config = dict(
    n_layer=8,
    d_model=96,
    n_head=3,
    n_kv_head=3,
    head_dim=32,
    d_mlp=192,
    vocab_size=2048,
    activation='swiglu',
    norm='rmsnorm',
    norm_place='pre',
    norm_eps=1e-05,
    positions='rope',
    rope_base=10000.0,
    rope_fraction=1.0,
    qk_norm=False,
    attn_scale=0.177,
    bias='none',
    tie_embeddings=False,
    parallel_block=False,
    init='normal',
    init_std_qkv=0.0716,
    init_std_o=0.0,
    init_std_up=0.0716,
    init_std_down=0.0,
    optimizer='adam_variant',
    lr=0.00192,
    beta1=0.95,
    beta2=0.95,
    weight_decay=0.13,
    lr_head=0.004,
    grad_clip=1.0,
    warmup_steps=453,
    schedule='wsd',
    decay_fraction=0.891,
    decay_shape='linear',
    final_lr_fraction=0.0,
    batch_tokens=[8192, 16384, 32768],
    seq_len=768,
    doc_mask=True,
    train_tokens=84270000,
    steps=4710,
    dataset='wikipedia_en',
)
Each number is 128 + 24 x the weight over the matrix's rms, rounded and kept within 0 to 255. Layers, rows and columns count from 0. Numbers have three digits each.

# down: layer 3 MLP down (transposed), 192x96, rms 0.0753, rows 118-139, columns 0-95
# gate: layer 3 MLP gate, 192x96, rms 0.0872, rows 119-139, columns 0-95
# up: layer 3 MLP up, 192x96, rms 0.0789, rows 119-139, columns 0-95
down118:106154119095099106122143157120117096140105120125162157155109102094109130148113149114162135120086100171085143110098134142105131121144132136133122141136135129139169133119066116125154147162125095123138128168115133159099137167107152079136119052129131093127075127147106107144098130120087103121
gate119:151099108102140101111151140095162094104080160141121126132121133138128098129142120129127106119129135087129114130141136117113152166154097121141125155130157127149138124159135168132142142102101114169121082116126149129126156167135099143116131145156136146079162145110087102092121120108168152116
up119:113104110142134149093101094111103126096114178083173138147151103155105089162079137124117116139154131113129127128156151149147171158142153148126152116161135072149158117112070135163133116134133132129159137098123154141102123128122106102102142123111164137124157151101150076122082159157124141129
down119:168125151116107145154089113175103132119117122147127119102114114153110136139129121113119170129139137155102111097156105152152125088112133139099124122127132125156145154134118100075152145128147155103140192117130104136110067121151105114107193135099096176093120158161156101121099124118123111163
gate120:146120142127109131128102146151093117152120118151124136109117161162112087104157148090138121135157176123087133106176129118127126100126121144093125115142136146126161080187112154139133117121111116139133145102106128165199097063111134143135166131153098114134091099137116092158139099140116125100
up120:139134111169114120137126126137131153157191087147149166104140153149143103133098149136129142132121140152075115133108116151124138094145148111136178148106148158140133124107068177097131085102145092092156137181125114119098120108122153133157095147140144160156148131128124127172112122174131116180
down120:147157093157105143116141081146122141146135108115103107095072110137167119173096124105076114132117125173129153141139142126136138116093137169116144139155112140132102173135130157101116135107177122133132127135087114089089204137143143111123123129139155192126159121119135122113134077134128139137
gate121:128119122112132135136162139122142072123160092130112098105126106145123118129121124089147142126102123117123097097151174130145139147122092129145146143119104136109129143132148103130098143133113122167112134123105138130088116124102139141141077144139121102144159074106125133092114110112159118150
up121:068109113152135167118156087176109057096139104161139152132121106128121111165113143094154109111139159131148128129133146123114108140138120134127097155153154129130139135098142122150141085141085093127144133114108123119140145085106104152103128107101115168125139071134149096137135123114123130120
down121:129098162094110107143115125085133139132123129142097094078171105116149099116113133176115103131085046149107100122142103148097090106137121113155122099155147125145116185138136146129108127128155119103093161110106125085110107126116145080126100150129114155127153139115113108119147120148102098154
gate122:163171112086115092173110135139138127155163126142120148109127187138112125130136148081126148118092162097103058145134101146131106073095109121099158117120127101134135120142178114136065129131111126137151130134154147131145120126143153113138130122147095093128119126101073148112151064086163052136
up122:152068079146123151108141151148104103084111167179176128097170119141057136154144115125131123135102212111133146107144105116125183168139145125150117170146105148119131123134130140146147151125107139119101110137106138122115133125108187115107102113121156120102127156087130130127150103085136117126
down122:124061091120135130110161155111114102137121158104166130129101132094113108115123142136087132179115161116105115124175158106135151144181120094086166148100123131128099107133145180139123181099101137121096087098112122169150128130113084152130148111154141098098148160123171140143166140119117164134
gate123:142155168078140098165147136144124088116126132123126173132164120136122086134147088128133151130120156097144163152096116112152163118124110154126131109123125167086106117160161150134117100080124129132122133135124135142140149149171123174114080137155108122080127163143154133109169111128127098146
up123:126143140124134152121143133160121117119123131101108149102140090141089115162116091092142115087145100148093087130156123101139119159110096113166115116126126133130143106105120190144136149191120127094150126121159155130111123119174144162116117129174118168139137140087136128126138125149144146126
down123:144113125168115115118109131143141163122114119132085095112106141142100148152133081126095139027146112139087126141165109137117140134138167152115130127116124125145117129156130134127143154153162123144127130124127153101117131154120138108161139147137095163176179112162130126139133105086133115123
gate124:094119110148131136135136137099122122150090158127122106130112128149127132100104139093132149173097144124163159161124164123123137102102138120160139157133135116126132126093131134112068114150120117140141129109122122134139131159143105141122116135122121147144135114142120128117160111160133182077
up124:161159124122118131108142113146164114114132124116111111088150103187166127126122075137130127120110133169104135140064127161097095168112093098127078089120152088143132146115169151126123153132138151127139120138136138163134120155125149123122151114093113123147111148106124099105116089129110124147
down124:141174168131134162111137142137142123132123192118141162125132121112168095096112125123067144162116129088136141121124152136139142083089149121123112152138138146125111085135156112093093132146131150136138103096095141151152136095140105150162162150110109092125137111137114145103119138134127161121
gate125:120108112138173108167108117155101172143147120123142107143172159155133135126105154107107114144132168105143130119142130148118127166103130124124134118161132127135149124131118132136133096155112138141109110152158154146162144124102092092152129121102124112144143128128118166119113173122134107116
up125:146135160166120095199147143140129162128132076086148142105160111091136134110175073157104134140171124140135104153110144138119129114140125113181148145152133104127135121170114108151111148114162141157115108125126123099130149144155145142093089144148135111144112118082150135136125129130122154107
down125:140149137125127151136096139119174149132142103142139192135094107134115119150122144140129131161153114115124106142153173088134138108149132161121098107146146095151160167109144115156086142121112128140137069127123145134103140126115126118086111147137159117140122125135132094130167151127149125095
gate126:157131122145102138178158138127129109134118167118103086099161173122089152076105124074108156144141149097151112099123127148172100100101115132086130097113150150089103176127117107124113136147127125135094107147127176135148124141135127162154111128145163146097138136172109064094161146085143151116
up126:135099101102139112129105108103130109134158111134133130147147130132085119141135106101133127102146108096079124097165140128108099097150125123099163185167063111150170098113147164123119150118102138145140115152145112148108121131102120147112118169127139139199174108120166154144084110093089134086
down126:125082131107162125181154164135093146159093122126140123088156141122129148116125148150121132150189168107170125116112129109135056186145139166131100141127140142094088135110130135137098131141134090109154161088128156102140112134151155164113149137109135101134122134116164112139107118154129068167
gate127:137114119131109125189126125129112151161124136126094134145181148150119119076105127138109120133132146131140096107134161102163090128150121128115118139148114146136113137146069117133141115138111123136150103108148132146134121121093081111148115133108139090166124116168134140106107144088135141108
up127:138101173136137137113092118188158132115162152151128118105137115159107149115155090114115116115082145145145158113110091117122108153151176147104117115117172109100129121109147101100096126117121150123102161107143115133135119112129156117131100148147121103127152163084149152121153085118162120131
down127:153114120125125124111111106088144161136159148148117114163151142107119125173166143123152165143110116134128147144173176123080123142125129136152167131178118143163097137137100121142144118131115116124122131143078126118088152172124111123140132116136085152114127105119131112131103151146096119176
gate128:082114111123134103166118124135104097155127133126164154132182090109108116126149096096164181121114136142110153111164122156126144144125095173131165123125153172134154118111108138116101114132092158136148163121113161113147122136157144123157107130098137135149139131155125113118110106102177075117
up128:128131140146102132108118127131151094134126094117137136125117140149132152073173132140140150148109125155125064145129140126121164106129164100129128133139099073113128101168140131091091134130106128169066102150162098142101125137131145074125135111167145088107156145146116080135108142129109095131
down128:087132169106120127154144132115147148122097150088138097115123130119165119140132121130145086197129130122106127108113131125142164101131067144132084119154108112109135143122106065131083091095150157140119059131098144131109120115104189129121143103101181115138086134112134127147117145135174143143
gate129:131156126141153181154130143121127147124144104136124116153051130129146107131150095116122134122150171131143135064094118169139132137152122119143111127130111088114120105106130149121139132128148093120132132123127098129148110149122137153130124110106136115103123119128115136120140085173113108133
up129:096147151148133135114133136141145146172140098138125161172149131138166169143132139108114137122133117129134124112156150124126140154148119107122138103100084146108132105167146129088125134158125163150103098126132154137117142069127145092103084129146125118124140123140105098185119141141117133119
down129:130132142119099119147130126139121145113092110122110080127168144105140097149104159101134136128128110137161096176139125140113135165124115137145124145118143120162143142109098134159161128136125112127100119095154168096088126162177129144125095112097145129110132142102131153116125154095089132158
gate130:120125103147166072134148117169160128150167134073109121128113154126135160137133106125118100125129141127135149142157149132129109125117118095092123156106117163117130080127141133139107134101127128124118117141124138137121122120144155179156124123136117084098175157122106129100148104092137128116
up130:139139162127131094165151129133148131143138105126174118101125135140130093134134158127080115154095104139130153146109178143094138132122147100134175125133182067103123164105112137103094122114118176159133134118136098101122147131135122146126132104154134154121155129147111091101143108128097126152
down130:157146133124075139130118100125153111130125153167149155121125095137118126139119139153147160148118146130110106144118158092125138156092106145188109120129122111114142176111143148128131138134119146143092106119127121095153132112067138089131135155101137190091096125148135101149103166129186110110
gate131:107114148127125177141132102144094150099131109074121168148095118108130123123143153103137136133120130116139103162143130117141179144137131134096140149133127120090118089157173119151110103111128126099140147115135131082133118110131123156139116134133119146159157167115151104100160142143136120125
up131:114142081120163131118161146124173085141160119109109110152126153188103138095151113154144115140119100104117101129148160145139100116101095122128122152153163093158102087123136128105123099143125151123100160114163124116162166132116148112171130156105121134087068094154168101115146141107116140153
down131:127114139129135163110129115131138107132164121115154086162148076125127088142105134114097100123093101158187156135138165131090158141133132090091149115132155168165127138161090127116103130110165090118136136119128122085126106107143132147150115106134104138134096128095081118123146116161166136174
gate132:147134115118095150094133130162086081087159140143081170156121106113105093128126122116131131136145159129122144122076145177151106144149088129118099129125143129125119105140156121170123133165131140131156141172128195115170142065114127104142168144133124119136108112116156073149170150138093152117
up132:120136139105159127140141134141156164141134098105148128127108124175149116123102110133147129129143127121102112160174161161149116090103083095116101084152131111142125111167148171136133138130105133111135178080089126145103151163141108129143119113138128143105132172173103084122127135096139135094
down132:133083189168130138097134110118160139147115100128129144168148139164160167106127150099177133122120129136101125138120117153100118136138050097122125138160138115115142068122179132187119140140135106142112129116102158081079138116102140134116111111108131100136129120141109124112167144137122160150
gate133:198145097110142095146150141140091152142135130102112173102049180153111141087107078168151147140131121093109130134121147111176093136113139090132102107162156159102135076153140150127108089147139111158102145123172145144201140120113110125145143170145142131159129143109108115179099124155136078166
up133:113153140129157142110140171072140145115081125114121104154092114112083131146098139139147098128167102143146102107082173160132152119084090132132137148150174141183108106132104132150098141075148189112122163108117102132105118119162142099123114161127154116099133163116138128111127095074145099093
down133:125079149156159127130117205094143152104135135146124119155143137135124107135104174130187144116158094127125150120110157099115125162122114181146134088165141132108126119171095101116139156128119147111166138135085127151074135170111183158142118097125114105140121122107127135091070146121131123091
gate134:155123114088125120176092145166105115148080140147115103107103085098143146136124111100168163120092181133117170112112108103154097128124117143126086079184178182125113154151135137141121162151142161145152110137128134158170128139100117134153137073127094164119123119112140118152113094184113137113
up134:130133123097082072174104177147161122159082118193145114133131114114133146107107115114136146152140132125074168175123159156110140132112138142123144141161144120069098176131097089120095120128114118138194143164106140132102104154105136127146113124154130131137145152147145093152118142156138155144
down134:142132154116134096155138123122109142141106123185137106124099106135091105198134126158088136091134135091120135081112098176143126105118093131111074135102128137152144122113142091169146081145092122098114150147125146109118103136169101123129102155146150114130166149140151083125103078125144099128
gate135:201141092154129139159093112131107141088155112121113112159104127125142107124158120143128145133123171162045087139099122149142144126074118117125140187116179134151119084104127113163100096079072118098092122183116100103061135138099089152152112149137111100178099109150137123152151111157119111137
up135:078136142098172108126125091120109123129119135137104123115123151090112125151111098121095122073148128142114112129115159092100087131122152118125164060115131124120137180206109102163168151132117143115157144095117125116143153114150155125125174136140147177108155119098133120109178140099146155140
down135:121123142117077123125118136120131116119129146143136145126106160145135170117150132126158131122116130095128129114116208090137154154113113112141117158142119093087116152109150159135094126108176116133077141129156100131088111159151111141098107143117134086176154149152131142159135168132164127138
gate136:163143078091108118140099163156101121150123181166110175086152109101157163159143095067183163113115150102106164142173121115145098098122107124107134101216146092135119132143142132124094085121151129147137128142132139157155157134188141135151125157117145174110134114097123112072087119111170111133
up136:149086167070087139127136144120128102109107128126130170119138064144131105091144159107097104150140152096107117142163132155127122162160068094144073088138113080114098109171180115138119148087150125154138106158100101155139086131101137133163105140132094118149083107116117151098157126174090135132
down136:114067146105126137160136131137143148104100144110103134149110113145135163108140124172075100167169138138119173115152154146111128139112142153096079140108108157141135063148191132137100101132198160143147130128159146123116098136127133120121149135163187104105161139119170106130125115112108155141
gate137:134120144106099115121147118136154096128120110096103111168162130122107114153112108162117107111097153140108122134148095130129148092129108151119144153109114130149106138152108159133142145099134145118097169123120147117124105126145122132130111131142145120113152109127127145112138143140135147130
up137:099143133150132121116119115090127148118160116131151120127109155113123078083111114109126103141116133140100143088144143124121156186138098146126146124135133117126149147164136125140157145095104114125099162122118094111129098108076126149136101121113138093119124155184128140134126114124122092110
down137:168156117147157112121141139137116130131113162167159145092116156133140138086113105115157135152126148113114146154116148105137149125080111146124103119102145093111134113152129071101119135159118108160183121156115128149140166121096143120111126125133141125132142137126120116131125100094092162077
gate138:168126114102106141095135140144149094177116126172150073130155117120110114157135104148095154134143134098099137085123179114132159125087088112137110135090121159150139123124151152117130122112072098109143153127127147133111157128096160139130133096138103132131110125131093094115144091148129140121
up138:107144139115149121151077153159117158132097123090151143169104150095119155116119135145141154113127140190106108152096132113184137107143126098084173125111106123138095138081107115121127140147099135149138152161119100142152137170119122114153159133161109128132116113106120156166126116128109099112
down138:117140133141090116143118117122165142119116134135148127123108121130165113101117146137067097123129085162187113127151099151120119143148131145137100122140164150095094122124116143186149113101066138119128100133162093122147067135106093125092098154162129160159143130111113145159120094145135142132
gate139:092132149092129166153153122119126120115140101085147151092078168115157084129104090158169125153129134186146115100135175126121128117138119110135122125141151142177139104155092134181145077084051081118162123103155139123137113136141187121079122117113154131113202129160139115145126125150108136083
up139:135102125127142153107108141147171120107120128135133138116137111049173121147175153131128143104119086135141122101086113166113160102136142131154114173151131141109166115109113102148124152130157161121133102122156146123104162148111145077120116104146128138139135103125182151126102130071091162106
down139:188127147129105138168122126119103106118128104159155116131134103118137094110091143137090147125135145119120123104126137152169097150176138105123113147128121112110097133107141179147152139134117115102116160119110150122135127069095167127081122156125155182114142140146154145123098136173150105114